Part of a small language model's weights: width 192, learned positions.
Each number is 128 + 24 x the weight over the matrix's rms, rounded and kept within 0 to 255. Layers, rows and columns count from 0. Numbers have three digits each.

# layer 3 attention output, 192x192, rms 0.217, rows 158-191, columns 128-191
080126156120092159122084181114153154113196149137103126106142124104087108121184118138119141169107100140154135149144133130150083091132150109130198121118116156124105129147130115150148129122117117
087122164104108145099101131120109134115139114096120135100114138153178132155122159114129120152078156116153099127133119160134085139154146092115117122128166149106120122117125134110147117117139128
101118151140096086158141106166188132128101124111144111122090094094112162122157149129103129174148118125130175112113127105070097165143140138165122118127133150128163183167132121110125119154111155
110137125092117136136142121157134103133136140088101120136131126125144109121093130157141117133145171130130118130093106094079134149161094155126134134127108116107154131106118087146152119142126139
134132102149134114165099146117148141140140112137125127127143119117124143119125120137097165142062142118161141136149113133155118196097133160126149139135124137108122096121136129090130105109119080
103142159135162117128163123108171115173119131152116145114140144122099135136155127130121163133074136122107098117143152134109127093112080138142138079126112144133153110175182156143132132143103123
104094092095126118108121133170142139169138133141139127120120098136167123141100107085134153122114109134152154117150133125134129113123105109176126125172190118108103141148110137130113160104128137
137097169089120115151113163137124118146170108123177143102116130107159100106121143118134182158125122136145149139084079111122101110113142120134139088132116122124115105135113122115090117091145169
136112138074112116117144139133120123098138113139094188135160091186132090120121155148157146121162105157144127164096146136097117128088127127110129144112161129134172134118154148169141108129159108
131125111131122146120104163122169211167147145102154133143137159105075149128116140138110105127106093140100118102134151153103145130121153148123122142180131140111142130180116133136130171125125172
125127094146146128125094110114124124142112101128129129128129144152118145096132103098116144114104123116117119124140092136090096174132151147089144142158148138095130122135125115106098113158177105
153122135141178145141140145127131154172130137152139104120150117114120162110146120112158130150129127125104145126111140098127105142136133138129133128108116143130106145127113174106146107134124153
139138132138118133132158112136149103183144133135128110080175172115140202138111172138154163145121135147102143090119127110119106098118130130157140124104077123139099157188120116071112132127147134
126134124112123107100135118106134124147148119105129118100135130157092127127088111150167145119150145131119106136119197163133152091115113127150130103162133131107167146105133105141129157113130072
142125085133089152117129130148113142133102129130150089105129142111099112113145133197121132107133149097128127130113123127149106115176172199166126124107137156157115137132147131136169173159120144
117098150134124109129175102110118149205113121094123120135090095104131155109165126162145159147112134064115163117159102119172149104127149113151096172088159079119092120147134100117136122140078128
154104099156147173096148160118160126117114110149119143136144143137103110151117124110118116131141171157130142137126114078121126158130100192132126147139095122181138144086119184106108157121155127
147093115109130115083095177139111096136124125105049125131078121114145154164103127164118097141092150146122154118166126098103121106119129143114100099117099090142107088071109103154104175162117158
102159140123084119156114142077108106132116127166110102141112032128087100143142138146132150111108162146107155144126116113056107113155152144071109191139144116139151111067150137071151129113114132
120116105106144111163149121153103167118171131133129114137135104110109148124127116131098078086136142114107063116126134110097172098135064140115108109163128105140125114150087161112131127109124116
153144092150090109131141166108108118134106073152151094144144135209154124153190074117116068137170118116125104137160171123113056167105059165126155110173107124165177173152120106081143154146151153
120136095149129098137097158132149175145134110100118161103122120098144143095104160137120067123129077137099145130094130086127120117147102161127142115130130139133145148077098110117137136120131073
141132128168179143083141171133139113124089166115124114151096144125142142143145135140131100115113103129103149094143136109140119068122109161099115168105117095134112140131133127103132149145084132
115165097135119162113123117103116145095081153116131164138139149090151091183157111104169137156106139151115129145131109088144117157107122125110072191148146095125149106132103143150086182135158120
098140092162141133180104133142117129136089131089107110134099119156165133096110105117123134081104067108136103132096113124123164163118135136085137098148121162099127126125161147150134122113143088
155092131131143135175118131120120143135111124153123134121119085162150146096118155113117132114173106135118149140134104146139144137112124151137154102152169107133137136134163124117127074123125113
131136138137126128109099104126094099140153086147072128141159121099143165121119141136132116098090144131122132138097126106148132163155120142154123137119118151134125157159112138148194122159117144
109153143091139165134152131115124129081159171140153152136128129141115127105104152177116131123120116135137099143113100091159138142143132145113138153094157126122118151105121130146128102126115114
167153152136094111128152098158094161140060099104124170126083143091174134108100114106189130110111129120130134133162129155105110114143138171111100150118134117096150167142144174112161138155145144
098162107179149129088165076099160136122140120112124147177146162128143140144163147076136147105065091091157154109102095144156129172162084123107129160083113110127166145095155142149118168112105091
136159127132117108150093145085157162110123141171093138115149118140127084063108092061122106106074065137135113125115118111116120142131164116100096099094098134155124095138187169122110100102108122
118163128138146108111120149122131115107142081129114143171116073124114127130151136141093149162137140120113142090106155095157149132181127122135167149116154142115123134190115125160156153107128155
092153084149098119070123122152091139148113092136133155114137100178129159096093118120118111110100116121117147139099078132109131106097161126141168128114156143125096101132092143099108143155144151
163167119120139146111115128160109083120112159134146148088143162143120159119108127125175186132094125117156134143123111111123125161113112160154161119118101102142163156126130091107148127126138133